Weights of a small transformer language model.
Size: 11 layers, 8.18M parameters.
Architecture: RMSNorm before each block, learned positions, no biases in attention or MLP.
Each number is 128 + 32 x the weight over its row's rms, rounded and kept within 0 to 255. Layers, rows and columns count from 0. The size above them is the row's rms in percent of the matrix's.

# layer 8 MLP up, 1536x192, rms 0.141, rows 76-93, columns 0-191
size [104 105  78 101 100  98 113  72  96  93  99 108 101  82  93 112  97 100]
[[151 136 179 135 177 134 138 124 140 109  41  87 146 146 126 164 144 102 183 114 124 139 116 125 115 122 161 144  27  96 117 108  99 132  79  84 120 153 187 143 132 139  91  95 141 140 116  77 128 150 152  80 150 173 128 151  64 208 165 140 135 135 151 102 166  76 127 186 149 115 137 109 140  87 126 160 132 138 172 172 148 120 103 103 108 116  83 144 102 172 111 120 115  54  99 138 103 187 173 106 126  93 105 158 150 178 156 128 117 107 100 121 137 117 130 139 102 150 161 124  54 129 132 179 119 122  95 123 119  42 171 104 105 172 128 160 132 168 109 137  99 100 129  79  93 129 117 111 189 140 104 114 159 118 142  92 107 129 137 141 124 125 139  92 190 147 152 225 143  98 127 132  60 166  89 116 101 129 167 101 156 131  72  96 115 160  74 143  85 148 178 105]
 [161  59 172  81  64 135 160 162 167 167 112 155 102  60 175 141 142 151 146 144 129 129 117 180 117 107 130 133 150 123 153 150 146 206 133  92  83 139 177  81 133 199 117  67 121 181 113 223 105 110 144 142 143 145 149 101 130 111 101 141 133 118  80 152 127 155 135 157 146 114 107 132 133 182 172  66 174 182  69 167 130 114 119 132 122 160 154 194 143 136 132 171 164 187 123 114 185 128  67  72 112  89 124 145  99 116 134 145 187 146 143 134 108 132  83 124 160 175 164 123  73  93 137 160 144 137  86 125 140 113 127 131 130 146 126 102  97 155  63  86 119 149 160 120 146 153 150 123 102 141  56 145 146  62 130 111  72 125 106 133  99  81 112 199 107  99 150 138 126 101 100 154 150 116  97 146 147 156 174 159 132  95 134 148 135  72 101 104 150 128 155 136]
 [ 81 137 131 138 137 125  90 199  52 134 104 148 120 162  95 144 113  97 149 197 125  89 160 183 107 136 168 143 119 144  77 124  87 148 129 156 150 132 148 115 144 173  85 177  86 117 137 144  92  77 153 153 135  58 108  43 109 143 111 158  97 129 119 113 155 135 132  77 164 112 167 174 124 132 133 157 119 137  64 196  88 126 138 104 112 118 129  46 178 155 124 133 125 135 125 133 137 133 127  93 117 100 116 140 190  69 143 156 127  84 182 130 141 111 175 172 186 113 174 140 158 129 133 121 111 121  90 135 182  83 121  84 127 128 146 108 122  94 186  88  77  33 145 141 145 173 136 153 158 155 103 103 136 139 109 135  78 143  76 145 161 116  98 183 126  98 148 167 150 113 101 104 136 115 109  77  98 140 105  70 145  97 112 165 169 106  80 152 100  86 101 140]
 [126 144 166 125 103 154 148 173 151 166  60 153 139 123 105 154 121 106 147 114 123 145 135 120  82 127  92 129 116 160 150 106  93 162 153 135 114  79 149 125 119 120 166 132 159 172 135 122 127  84 141 130  35 131 139 111 136  99 156  77 162 143 119 154  81 114  38 110 111 127 123 155 160 139 182 157 147 101 198 105  57 156  94 132  58 130 113 121  88 164 139 170 130 124 132 121 116 103 146 159  98 101 150  99 132 100 107 175 120 127 140 144 118 117 155  80 105 164 189 207 145  85 110 115 172 142 109 151 155  81 142  98 150 120 162  51 107 180 117 117 167 160  94 137 138  95 160 136 131  14 119 100 174 143 154 188  92 137 122 124  84 136  99 158 174  99 113 129 190 137 170  83 139 140 154 123 132 144 143 120 161 120 127 142  79 134  88 137  53 136 134 209]
 [124 137 100 153 150 162 148 125 110 201 111 128 184 167  84 118 126 103 156  82 129 121 128  90 107 115  50  87 144 147 115 143 195 127 119 125  76 111 182 127 107 130 116 155 142 188 100 149 103 159 141  67  95 130 145  52 138 106 135 137  61 105 125 144 144  99 196 140 142 109 121 183 172 156 152  94 125  87 129 154 131 132 161  89 120  75 147  81 105 129 125 100 179 126 162 125 164 150 170 118 120 140 152 190  81  91 148 183  80  92 144 133  87 108  87  86 146 110 113 143  90 146 116 132 117  94  49 143 112 137 124  74 108 151 133 130 110 182 113  78 130 176  83 106  91 121 141 149 138  97  95 149  94 177 123 127 182 165 122 151 188 107 144 181 134 174  91 124 158 165 126 133 110  91 122 132 111 156 157 113 154 156 137 162  60 100  81 179  61  91 168 125]
 [167 104 108  84 110 136 119 141 167 221 165 197 121  92 134 132 116 118 134 120  79 143 146 139 168 156 159  92 135 116 120 168 135 109 172 112 129 137  93 119 135  91 171 136 155 146  35  89 130  99 183 154 118 170  67 131 162  77  74 119  73 133 181 109  70 119  86 126 142 115 112  65 139  94  81 173 144 129  72 141 129 109 140  92  84 104  80 198  68 164 116 140 174 152 111 142 113 146 132  86 100 113  93 152 140 109 166 132 134 169 182 150 149 108 152 123 113 117  92 117 133 117  93 171  79 152 130 126 150 124 154 151 117 122 118 148 138 211 145 107  96  91 100 111  86 163 153 160 143 134 136 161 115 132 110  86 190  92  47 151 167  59 112 144 183 152 152 141 112 125 119 147 110 137 140 125 170 134 104 153 165  83 122  89 130 171 141 146 170  84 143 171]
 [143 104  76 132 155 161 103 113  61 144 123 189 107 163 113 173 142 128 147 162 120  91 125  90 114  99 105 132 102 111 107  77 113 161 126 181 130  79 142 157 101 174  74 167 117 123 131 160  92 161 124 167 109 145  93 101  51 161 102 133 171 194 172 111 141 123 103  99 129  93 144 116 139 138 139 126 181 101 150 131 121 139 152 159 123 113 107 183 115  99 142 140 128 143 116 153 121 142 164 138  94  63  87  50 162 140 120 161 174 145 120 133  60 188 146  95 125 115 196 159 103  93 111 113 157 128  86 110 128  58 133  45  90 151 126  80 134  97 102  92 130 151 139 130  69 116 129 151 126 114  91 122 142 132 160  98 150 126 136 157 167 172  98  77 114  75 116 124 134 150 148 144 115 133 109  84  99 134 127  35 221 148 136 113 130  77 148 180  81 135 127 186]
 [133 116 107 106 216  85 160 109 110 157 124 117 127 130 148 157 121  87 162 101 149 143  79 168 126 115 184  52 178 203 124 105 134  93 149 135  90 131 143 176 128  93 103 137 114 110 152 143 164 124 128 121 187 137  77 128 141 122 134 151 133  69  99 100 188 135 151 166  65 137 132  93 202 159 103 148 160  73 100 160  88 149 101 132 185 120 132 116 175 174 132  65 128 158 115 106 110 131 106 178 113  99  89 183 133 108 147 119 143  70  69 131 126 165 107 178 142 190 145 110  97 100  86 133 125 102 155 188 113 141 115  98 165 152 148 116 155 106 146 150 167  99 134 101 131 117 130  52 155 129 175 125 136 114 107 125 145 119 137 155 114 135 110 135 129 134 109 124 110 142  82 196  99 160 103 128 215 108  96 164 133 127 127 173 207  76  97 121  76 122 108 177]
 [114 101 161 111 136 169  77 182 188 134 125  86 182  57 140 151 116 160 135 172 176 177  82 165 144  99 106 150 123  90 115  97 103 158 138 146  85  98 143 158 109 116 116 128 120 112 138 114  99  84 136 139 126 194 129 114 123 117 107  86 135 121 160 131 125 114 129 142 151 141  95 113  82 127 147 121 158 141 156 138 191  69  88 151  92 153 142 113  89  84 159 147 128 158 129  67 195 133 110 152 115 137 167  59  67 135 128  65 120 152 124 156 119  85 106 116 109 133 104 123 198  96 153 158 130 131 103 122 134  33  72 138 111 135  94 123 107 212  70 145 100 164 134  83  67 159 119  96 118  68  96 102 138 137 129 196 112 162 153 165 158  92 185 140 166 135  80 176 146 127 156 133  84 111 118 184 123 116 101 149 106 118 113  88 141  92 124  66 147 101 157 113]
 [117 167  88 104 126 140 182 153 135 142  95 165 131 147 163  81 102 113 151 143 180 150  71 167 154 105 172 131 103 130 101 146 166  96 188  99 169 116 172 115 165 171  81 150 146 151 142 131 116 132 122  99  99 126 132 110 124 108 113  78 114 174 186  67 146  79 166 110  91  92 151 136 150 155 163 125 112 122  43 112 169 102 118 126 112 104 117 110 114 100 159  88 161 186  74 151  99 144  96 105 106 132 175 123 136 137 156 145 138 123 105 128 109 131 156 145 171  80  92  51 118  97 122 157 122 119  95 110  92 100  87 177 117 184 120 159  96 171 112 149  73 165 144  68 143 102 131 114 186   7 162 132 111 134  97 123  85 151 129 149 187 109 132 107 148 121  92 115 133 142 145 105 125 168 139 177 203 100 127 113  73 160  81 154 181 115 129 145 153 114 121  72]
 [150 155 126  83 118  80 131 137 170 131 113 146 154  96 171 127 192  97 148 116 163 153 152 107 148 151 128 121 118 154 128 109 223  91 131 177 120 144 128 152 147  99  85 158  96 173 164 125 111 117 135  63 145 178  23 153 174 145  80 127 126 161 129 167 108 141 126  99 113 146 112 163 133 144 150 167 186 124 118 153 167 150 163  89 132 112 127 161 153 133  87 103 163 150 132 115 130 137 107 170 111 139 177 202  82 132 169  77  96 128 143  88 155 159 130 125 168 148 102 131 120 105  97 172 104  70 102 142  99 159 133  49 123 178 133  83 119 138 116  98 160 128 128 119 126 115 130  95  84 123 127 175  54  54 165 161 193 112 158 143 109 117 164 121 194 121 117 100 101 149 163 165 154 163 146  78 124 154 169 135 153 140  85 220 137 143 137 112  87 101  95 124]
 [ 88  91 129 185  82 123 156 117 102 170  91 137 128 133 140 155 121 144 127 130  87 110  96 151 148  91 145  45  86  58  86  81 106  90  58  96  93 118 145 170 176 111 153 165 102 142 132 101 158 138 112 125  79 125 144 146 111 158 139 160 141 101 116 144  67 147 102 162 171 151 147 130 154 131 153 105 114 115  89  97  89 138 103 129 107  99  95 175 107 151 134  90 119 173 142 137 124 127 165 139 108  96 107  51 111  88 111 196 129 101  96 145 142 144 179 108 121 161 160 107 121  74 113 107 141 183 148 103 217  95 135  85 125 121  63 111 134 104 133  78 120 163 153 142 114 190 141 118 196  88 127 174 155 148  91  73 124 144 137 142 197  98 118 166 183 122 131 141 124 198 136 126 131 177 155  89 107 141 129 150 196 142 116 150 104 145  51 128 154 107  80 111]
 [ 69 151 182 129 122 175 139 103 113 107  94 129  90 135 150 136 150  69 135 160 154 105 113 108  97 109 124 110 135 124  83 143 106 111 137  94 157 119 153 109 122  78  91 204 150 138 114  84 139  48 150  98 107 194  98 106  86 148 125 111 107 128 169  97 106  88 122 173 124 133  94 139 162 171 142 148 127 178 102 162 118  78 125  72 102 113  75  75  61 111  95  98 151 125 131 121 128 181 117 137 110 105 112 104 125 133  95 167 121  91 136 163  91 120 145 129 148 173 113 160 112  62  93 160  97 161 119 177 102  87 111  57 109 213 104 109 152 134  99  82 100 126 123 113 116 142 117  89 123  88 106  69 132  87 122 169  59 131  94 156  86 125 145 119 150  66 105 148 103  53  88 147 113 187 115  85 116  93 148 133 184  88 135 139 154  58 138 121 118  85  83 131]
 [ 88 197  95 165 132 110 170 125 119 219 147 192 116 161 100 131 145 138 138 159 116 157  94 107  75 101  85 128  80 190 186 120 111 131 164 154  86 200 105 132 175 147 108 182  77 156 118 116 103 158 130 139  71 139 133 115 141 111 155 138 126 101 174 162 103 111 112 115 185 120 161 146 101 145 139 145 131  97 156 111 124 149  87 184 149 118 225 165 176  98 132 138  39 123 160 181 166 130 173  69 115 154 169 168 133 115 148 153 169 165 156 177 129 144 118 130 169 154 140 126  96 114 119 110 146 125  76  94 162 100  72 126  90 167  99 131 127 112 114 109 110 141 160 143 110 141 133 151 125 128 128  63 129  96 144  67 172 113 132 116 137 141 128 159 103 107  96 121 129 172  98 134 117  95 129 131 144 130 132 100 187  97 127 136 174 150  80 123  96  44 185 107]
 [152 162 179 155 137 101  72 138 141 114 120 152 191  85 178 196  90 130 188 175 159 132 137 101 115 159 129 107 137 119 155 172 161 136 119 109 160 124 160 123 123 154 191 171  83 167 122  67  97 101 144 177 153  88 112 107 128 152 161 130 141 134  96 109 144  88  71 114 128  93  34 136 165 111 112  95 170 131 127 154 164 114  87 131 146 106  67 122 164 127  98 128 196 115 108 113 136 106 145 150 113 139 137 183 203 130 116 106 139 114 148 104 123 128 167 115 117 128 147 125 106 120 113 127 147 183 161 142 121 119 143 125 168 113  94 111 187 115  84 143 105 130 186  95  82  64 100 116 150 125 130 138 170 148 120 162 131 170 137 141 190 150  97 161 131 201  69 130 163 146 158  18 149  91  70 126 174 133 111 191  87  87 149 119 144  97 103 116 114 104 109 121]
 [140 129 127 128  93 125  92 156  92 133 158 137  63 138 127 151 124 137 124 178 196 139  82 118  78 103 125  88 125 138  37 114 148 137 154 136 185 105 117  92 133 146 161 162 190  93 143 151  88  46 162 141  83 119 106 136 109 153 122 194  83 179 125 146 174 149 113  95 106  69 153 148 141 126 127  56 154 118 148 135 117 137 125 158  44 149 150 168 164 184 128  77 134 119 133 127 124 140 141  85  93 138  58  93 136 162 120 120 145 101  79 148 120 137 148 109 153 118 117 135 201  92 109 120 156 132 112 107 100 136  98 136 158 168  90  86 207 148 132 113 106 153 157  86 129 101 149 123 184 102  86 116 139  88 128 120 141 150 120 124 138 103  63 127 101 144 115 174  98  76  94  61  93 135 143 108 180 155 103 114 181 130 120 170  96  86 103 174 136  54 137 138]
 [167  94 116 163 182 139  92 107 125  67 122 108 158 139  88 121 160  95 114  93 110 130 108 153  81 182  95 134 110 112 150 189 167 150 142  98 208 121 107 129 162 147  65 110 159 156 127 102 130 134 137  66 120 129 104 111  85 135 100 159  90 201 199 144 155 140 132 127 158 123 148 194 160 155 130 116 150 174 150 132  83 129 188 110  71 121  73 166 118 131  98  65 128 138 118 145 115 170 180 122  81 127 127 126 133 153 134 154 117 120 122 105 146 120 117 106 133  97 105 153 121 159 159 114 144 106  76 198 153 114  97 140  88 140 131 131 173 211 169 124 127 157  95  53 108 185 180 143 173 130 125 118 134 121 177 176 138 135  88 158  91 126 187 144 179 172 123 123 125 125 113 110  65 108  89 134  98 169 117  98 198  97 170 145 113 147 107 143  59 106 121 143]
 [ 72  98 135  77 176 131 126 126 131 122 108 142  95 147  26 166 194 124 152 131  71 137 162  99 123  99 153 162 109 139 100 141 162 139 118 173 176 105 139 131 135 117 102 112  52 130 114 140 106  66 158 165  56 154  98  84  92 123  84 114 138  97  86  93 154  99 130 167  99 131 124  87 106  84 124  61 152 127 128 122 168 119 151  68 161 111 115 142 127 113 112 154 138 104 128 152 151 168 111 137 118  77 143 131  71 132 157 165 173 136 116  89 130  59  97 154  76 106  78 142 117  81  66  99 150 116 159 189 100  84 148 118 135 150 111 164  80 128 115 136 108 135 156 103 141 133 132 121 176 112 157 136 119 137  91 173 113 131 110 146 127 109 117 122 166 102 139 212 105 113 118  70 146 132  81 123  67 142 171 122 138 100  30 183  92 147 116 136 124  61 113 119]]
# layer 8 MLP down (transposed), 1536x192, rms 0.142, rows 76-93, columns 0-191
size [102 104  90  97 101  97 117  92  95  97  84  98  97  83 105 108  98  99]
[[153 114 117  76  74 154 127 122 104 167 141 129 164  83  92  79 141  92 120 106 142 103 158 133 117  97 127 152 203  63  92 127  98 124 128 170 196 109  63 153  86 162 160 178 127 118 145 141 107  99 129  89 154 103 101 116  95 167 111 117 140 107 113 133 132 129 118 102 158 155 134  63 121 147 155 145 146  70  87 132 131 114 160 192 145 112 122 132 115  80 141  67  90 153 172 105 127  95 109 102 100 138 172 144  76 128 103  86 116 162 146 155  94 153 119 144  59 146 159 207 167 108 130  95 145 146 183 144  94 180 143 145 107 209 128  89 134 143 182 154 207 132 179 176 129 150 152 141  89 169  56 141 140  95 114 128 131 157  94 125  79 123 109 162  98 131 131 103 126  90 158 121  93 116 150 170 133 147 128 121 124 160  65 154 101  79 164 109  99 137 152 206]
 [155 212 148 141 130 108 169 124 107 134 103  98 116 148 143 166  93 140 125  86 146  54 107 118 110 114 157 108 127 109 142 185 110 115 122 108 140  98 151 137 143 103 128 168 121 103 106 136  86  85 167 164 122 162 147 150 205  81 151 110 129 121  93  65  91 155 175  74 149 166  97 104 141  96 185 113 131 148 131  97 138 135 104 146 103 126 219  92 136 129 125 121 118 106  69 129  91 150 139  12 122 155 109 102 144 148 155 137 168 139 130 153 107 139 160 126 117 125 224 158 171 136 114 100 149 106 128 142 130 139 131 154 118 102 161 106 148  99 153 194  61 101 111  99 159 108 133  57  88 135 183  83 172 109 128 118 125 127 102 153 124 139 128  88 144 160 110 195 181 174 155 142 144 196 128 120 131  87 125 156 121 107  85  66 107 113 192 131 155  88 160 161]
 [140 124 122  85 150 126 123 130 133  92 160 114 133  74 144 112 125 170 103 126 116 129 127 144 101 148 190 193 156 125 101 112 140  95 153 120 168 115 142  84 117  77 153 115 186 135 130 159  88 181 135 135 136 107 170 143 147 133  79 140 118 139 158  58  78 140 125 155 121 135 143 132 121 138 124  64  67 108 136 121 129 126 141  78 104 124 159 118 136  59 158 111 100 138 159 127 154 142 108 172 255 129 169 123 113 199 127 111 151 103 188  98 186  83  92 125 126 132 105  99 130 115 103 137 117 114 102 172 175 123 162  84 141 150 142 146  97 146 110 140 125 168 107 131  91  84 179 134 133 149 109 137 104 176 160 109 147 183 138 127  93 155 121 143 119 111 127 104 122 140 117 158 122 145 121 122 110 112 130 195 114 152 123 132 162 158 143 146 125 177 112 117]
 [114 151 125 154 113  90 172 117 103 171 180  73 110 182  93 170  78 105 123 174 126 109 129 107 179 122 123  77 115  96 129 147 124  96 143 101 119 174 132 106 112 114  48 118 127 123 143 172 134 113 170 121  83 120 175 126 170 106 148 154 203 145 103 171  96 155  99 159 115 142 153 116 108 130 128  96 110 138  60 218 111 120 138 118 134  91 137 143 184 124 116 150 122 130 101 174 143 140 151  69 140 165 115  65 101  99 174 165 130 148 111 153 186 180  96 125 127 130  72  84 190 119 106  97 110 135 109 122 134 160  83 142 165 141 126  97 110  82 175 123 126  88 159 105 158 165 156  88 134 141 199  89 143 148 100 114 107  93 108  96 181 171 146 123 138 133 158 115 151  71 140 147 194  82 135  92 109 146 118  92 168 129 126  80 111 158 130 128 222 114  77  74]
 [157 109 123  97 122 112 123 144 102  59 166 108 100 113 172 127 138 120 116 160  69 114  97 168 122 135 148 134 141 123 128 158 123 145 183 120 200 128 110  85 162  91 123 122 163  85 155 115 188  74 122 157 173 164 116 150  85 138  68 157 180 129 194  84 132 179  44 129 148 115 138 127 110  96 201 159 141 170 169 120 136 104  98 155  86 153 170 107 181  82 132 183  90 139  88 135  80 150  85 129  99 100 114 119 124 143 110 112 139 142 151  95 175 132 178 155 120 147 151 146 112 139 174 169 124 134 172 159 119  84  35 194 186 110 112 143 123  49 124 148 100 103 166 126 108  91 139 110 130 168 143 115 138 111 110 138 135  38  78 126  95 120  93 115 150  98 125 115 113 121 173 124 126 160 125 146 144  83 123 136 158  78 132  90 125 150 134  79 183 158  94 117]
 [123 119 150 107 136 145 127 116 102 125  85  98 113 149 184  86 142 140   4  72 135 116 118 154 126 161  69  80 122 125 165  85 102 121  92 206 153 124 129 118 126 103 100 136 106 146 145 145 125 163 147  77 112 114 119 129 156 122 181 163  88  87  47 140 140 107 155 149 107 114 165 166 120  98  72  89 113 160 109 179 117 125 144 116 167 129 176 182 124 125 142 164  81 154 130 144 191 139 117 102  63 107 161 127 136  92 130 118 132 116  93 137 132 212 138 135 118 157 129 190 154 114 149  99 170  92 188 139 148 151 158 126 144 101 149 145  87 143  64 195 143 105 145 139 110 145 129  87  99 117 148  87 116  62 143 116  99 102 112  84 150  78  92 158 126  86 157 130 119 139 127 183 135 159 118 136  55 136 153 120 138  50  68 134 154 107 200 129 142 133 141 128]
 [123 115 141 142 133 144 119 122 176 130 134 169 105 134 103  94  87 163  95 120  90 174 149 142 112 155  94 191 139 175 136  83 131 142 117 138  52 116 107 107 132  80  83 114 109 122 172 146 123 221 101 101 181 150 134 186 126 131 145  70 123  74 104 157 168  41 126 179 156 100 108 175 141 104 148 119 120 222 182 120 155  78 135 162  71 174 125  92 127 134 188 143 123  87 104 159 146 151 105 168  53 133 103 128  80 152  80  99 157 159 111 122 111  97 105 119  80 141  93 116 165 104 119  89 166  97 106 132 100 116 132 133 107 153 124 154 149 144 145 117 110  93 170 106 115 100 118  54 137  98 138  70 151 137 172 109 117 158 147 112  99 154 145 116 132 127 187 108  91 202  88 137 192 101 148 168 134  79 131  82 130 143 122 106 115 136 136 153 106 118  75 100]
 [128 141 156 128  92 112 139 117 167  62 130  96 116  91  72 132 123 154 139 115 113  69 128  68  96 109 127 136  95 101  57 151 117 106 137 122 153 146 131  88 132  84 107 104 130  89 118 115 136 177 115 110 125 149 120 140 196 152  87 154 178 134 182 108 154  98  98  94 193 115 172 137 113 149  79 139 152 122 171 126 142 134 171  80 112 107  92 134 121  95 110  84 160 131 152 195  97 160  86 118 255 129 157  94 104  92 131 105 138 108 112 116 126 132 124 125 154 123 166  87 116 185  74 145 114 134 147  78 164 134 125 171 145 118 187 126 125 111 179 182 127 184  87 125 147  99  92 140  98 135 113 108  98 172 161  90 112  99 103 104  96 149 145 129 135 189 178 187 112 204 112 112 176 124 115 147  72 170  93 153 103 103 146  75 118 128 133 106 162 128 116  96]
 [145 140 144 126  86 104 170 112 118  75 109 113 115 107 141 103 100 120  84  99 101 128 121 124 130 167 112 155 136  92 135 113  92 108 150 178  82 119 210 124 125  50  86 115 144 188 136 113 128 121 166  99 165 135  72 114 125 129 143 116 157 123 161 141 134 157  78 147 154 184  86 141 105  82 112  84 133 109 129 140 144 109 139 108 138 112 175 155 160 166 177 107  88 139 176 162  96  82 186  37 129  84  89  93 124 207 123  75 142 148 120 164  75 135 132 102  78 119 133 148 148 113 128 114 125 128 150 106 162 146 152 168 125  57 153  82 111 102 146 169 129 141 122 137 140 113 156 137  99 111 149  93  86 117 170 161 148 141 141 127 203 151 162 115  79 146 123  67 167 174  87 161 132 103 182  81 111 160 110 177  99  68 134  55 136  79 178 139 111 127  66 156]
 [ 79 114 159 155 115 152 125 127 175 146 171 134 143  70 103 128 163  70  74 127 109  76 176 132 117 172  79 171 106 147 112  40 145 191 120 140  46 105 100 137 139 144 122  57 150 132 101 153  75  94 122 100  92 164 129 105 159  97 103 142 118  74 110 118 106 157  86 113 119 120 189 137 107 188 101 158 177  94 122 141 138 144  97 129 176 127 100 158 116 136 181 130 116 142 207 120 152 115  86 112 252 143 134 121 117  60 114 115  97 126 123 101 132 184 112 118  70 185 125 129 153 147 157 117 162 175 178 127 131 136 140 118  94 135 155 120 155 121 131 113  88 178 117 149 122 143 102 152 117 114 140  88 128 139 131 106 135 212 120  66  85 136 114 135 102 149  85 119 122 158  91 115 133 139 145 114  61 128  85 120 161 120 100  86 112 126  77 118 147 125 124 160]
 [ 98  87 122 144 154 164 168 129 117 129 142 181 138 150 131 201 143 175 196 147 111  79  52 144 100 184 137 112 107 129  96 146 135 161 121 129 120 112 158  91  86  96 114 167 167 125 113 145 150 154  75 138 135 146  93 111 138 122 168 195 118 137  76 119 139 101  96 199  90 115 169 102  95 150 113 106  60 137 104  90  85 113 158  98 104 120  89 133  98 135 182 133 102  79  89 158 120 153 156  86 110 139 120 108 158 114 173 161 228 160 109 158 114 144 141  69 126 108 226 138 126 161 124 122 166 164 102 137 159  80 145 128 146  89 100 139  99 129 127 189 170 144 190 138 160 134 236 101 106 126 168  51  80 127  84 135 104 144 165 137 151 134 122 131 127 117  81 113 121 101 139 125 127 153 175 114 139 156 130 134 100 145 126 101 128 137 111 133  81 138 101 139]
 [ 99 105  83 127 126 135 154 105  83 168 147 109 141 152  75 143 126 146 136 152 162 130  73 121 141 105 137 107 175 129 106  68 105 142 140 182 131 168 106  79 189 157  89 114 118  87 169 157 146  92 114 133 129 174 109 139 111  97 157 167 103 122 111 176 148 214 123  85  98 129 157 179 172 107  80 121 119  94 143 195 131 179 114  96 139 150 107  82 103 167  82  94 136 178 165 109 114 159 111  85  13 147 172  98 114 176 141 129 137  86 110 120  91 123 126  88 131 166 148 154 166 142 101 106 130 110 180 193 138 105 150 127 103 115 125 146  65 124 130 154 159 170 135 143 105 167 121 172 122 160  78 140  44 136 139 106 152  85 119 119 108 186 136 135 170 133  92 115 149 157  88  91 114 155  75 147 113 216 127  95 146 123 163 122 128 143 150 136 184 155 120 157]
 [134  79 158 148 147 167 104 123 164 134 141 152 133 141  63 149 165 125  13 118 106 150 124  85 107 120 153 151 113 155 188 104 169 109 121 145 136 142 132 109 163 146 131 131 103 154 123 160 144 149 131 135 122 148 123 138 128 130 115 106 123 140 135 108 118  11  65 111 143 137  37 166 149 184 114  71 151 204 116 137 148 109 128 131 120 154 146 104 176 178 132 113 117  93 146 131  91 136 190  88 230 142 115 119 143  75 101 174 139 171 147  78  89 122  78 103 106 104 147 111 126 141 109 138 120 148 127  78  59  85 161 167 149 118 107 143 136 182 114 102  89 131 131 148 178 113  99 139 102 129 151 109 194  73  62 130 146 186 130 138 160 173 161 123 119 113 179 109 132 102  82 163 113 148 131 147 111 149 110 120 133 116  96 134 116  61 130 117 170 115 115  86]
 [108 138 127 115  93 108 150 189 137 100 129 100 128 105 195  85 171 172 101 126 162 130 160 112 120 156 150 124 163 103 127  98  94 142 129 123 123 109 146 104  99  74 170  77 155 151 122 137 204 143 133  66 128 147 165 127 138 146  89 136 156 124 161 106  97  85  91 115 127 172 191 133 169 115 160 128  68 104 137 124 130 122 146 116 144 121 129 133 145 148 100 144 144 112 160 117 148 158  96 164 123 130  67 117 114 102 204  91 125 147 124 179 184  37 133 151  71 145 141 182 149 153 152 143 185 172  86 149 108 142  96 174 111 144 105 174 108 125  80 102 140 115 119 148 141  81  98 204 156  85 199 136 128  80  78  81 142 123 126 147  52 134 150 139 121 148 168 103 143 137 132  99 182 151 106 172 114 152 151  86 109 165 205 129  95 174 129  72 146 171  69 139]
 [116  61  89 147 104 153 191 100 145 127 146 136  85 112  79  95 211  98  75 102 112 148 105 142 146  67 139 181 128 126  76 102  94 102 134 170  89 153 107 158 112 140 125  70 122  72 154 151 112 159 115  67 127 168 116  84  94 136 113 106  96 196 155 111  78 138 158 168 123 120 251 132 142 141 102 132  91  88  94 139  98 124 137 103 118 129 128 151 136 163 161 105  71 157 145 139 119 147 146 105 151 105 127  97 102 105 160 156 112 148 174 185 190 171  66 101 136 175 118 121 119 103 131 181  72  97 118  98 180  93 112 127  93  91 122 135  77 135 129 137 153 153 121 189 123 115 101  96 132 119 143  87 126 115 114  99 141 128 116 177 118 115 129  98 166  77 165 131 125  78  91 176 100 184 179  84 156 108 142 117 171 151  95 126 152 161 136 155 125 111 108 168]
 [ 24  90 142 101 129 129  81 130  90 177 115 180 102 145 108 106 106 202 140 120  74 134 112 105  95 126  95 133 162  75 133 112 121 158 150 143 173 128 105  85 109 127 152 112 115 121 175 123 131 104 172 134 152 150  81 156 119 206 123 121 111 128  96  99 155 111 142 140 150  97  97 147 171  93 144 127 116 134 156 106 134 147 185 118  99  97 141 112 199 156 120  99 108 138 206 164  68 139 108 105  66  98 194 104 114  80  80 118 147 102 107 150  97  77 169  98  88 174 129 113  95 229 147 109 169 150 158 133 142 104  91 157 109 126  83 132 171 158 131 107 117  97 125 105 127 156  73 126  93 157 123 112 104  67 161 152 114 134 114 133 143 161  86 131 129 150 166 151 108 189 129 169 147 192  92 116 114 204 129 160  99 111 155 148 128  87 170 123 107 109 125  84]
 [ 70 140 103  92 172 130 161 120 119 160  96 138 122 135 180 117 169 129 174 107  99  89  98 127 138 106  93 144  90 163 125 153 123 116 165 122 117 201 150  78 109 146 130 125 126 108 117 108 130 125 118 122 141 159 124 154  98  85  88 204 101 126  83 114 123 146 137 180 156 102 129 100 103 128 154  46  60 104 112  84 118 153  76 144 105 128 114 137 129 110 108  95  73 140  90 154  85 121 103 120 138 184 134 111 144 148 141 168  95 169 159 124 103 149 147 171  92  95 165 137 161 173 123 136 125 127 103 187 159 157  44 145 139 141 108 116 110 160 132 150 146  43 171  90 195 151 143  89 121 156 197 152 108 116  70 134 152  65 117 158 145 125 167 140 137 177 136 176 119 163 190  95 181 130 155 112 171 146 129 127 134 192 153 149  46  65 134 171 161 116 108 155]
 [148 145 135 107 146 138 165 110 101 103  91  80 136 148 127  87 109  77 123 196 176  57 107 172  54 123 166 135  52  83 118  90 142 134 111 136 158 150 112  87 109 149 194 130 136  75 148 101 102 162 132 142 164 152 139 103 159  96 155 139 134 169 176 136 113 110 114 102 142 147  72 120 159  96 138 154 106 136 144 162 119 136 143 145 134  88 120 117 112 118 131 130 104 178 110  94 135 123 112 197 178 164 105 162 141 103 125 155 161 131 142  53  93 111 158 147 134  97 229 111 153 140 149  89 114 144  55 106 119 151 151 104 136 179 127 136 118 148 118 179 135 170 144 139 133 106 119 170 116 101 142 135 156  86 117 177 167 152 169 171 166 105 176 141 166 121 150 119 112 171 175 138 145 107 216 125 193 118 167 103 102 174 146 170 109 145 119 211 156 155  89 179]]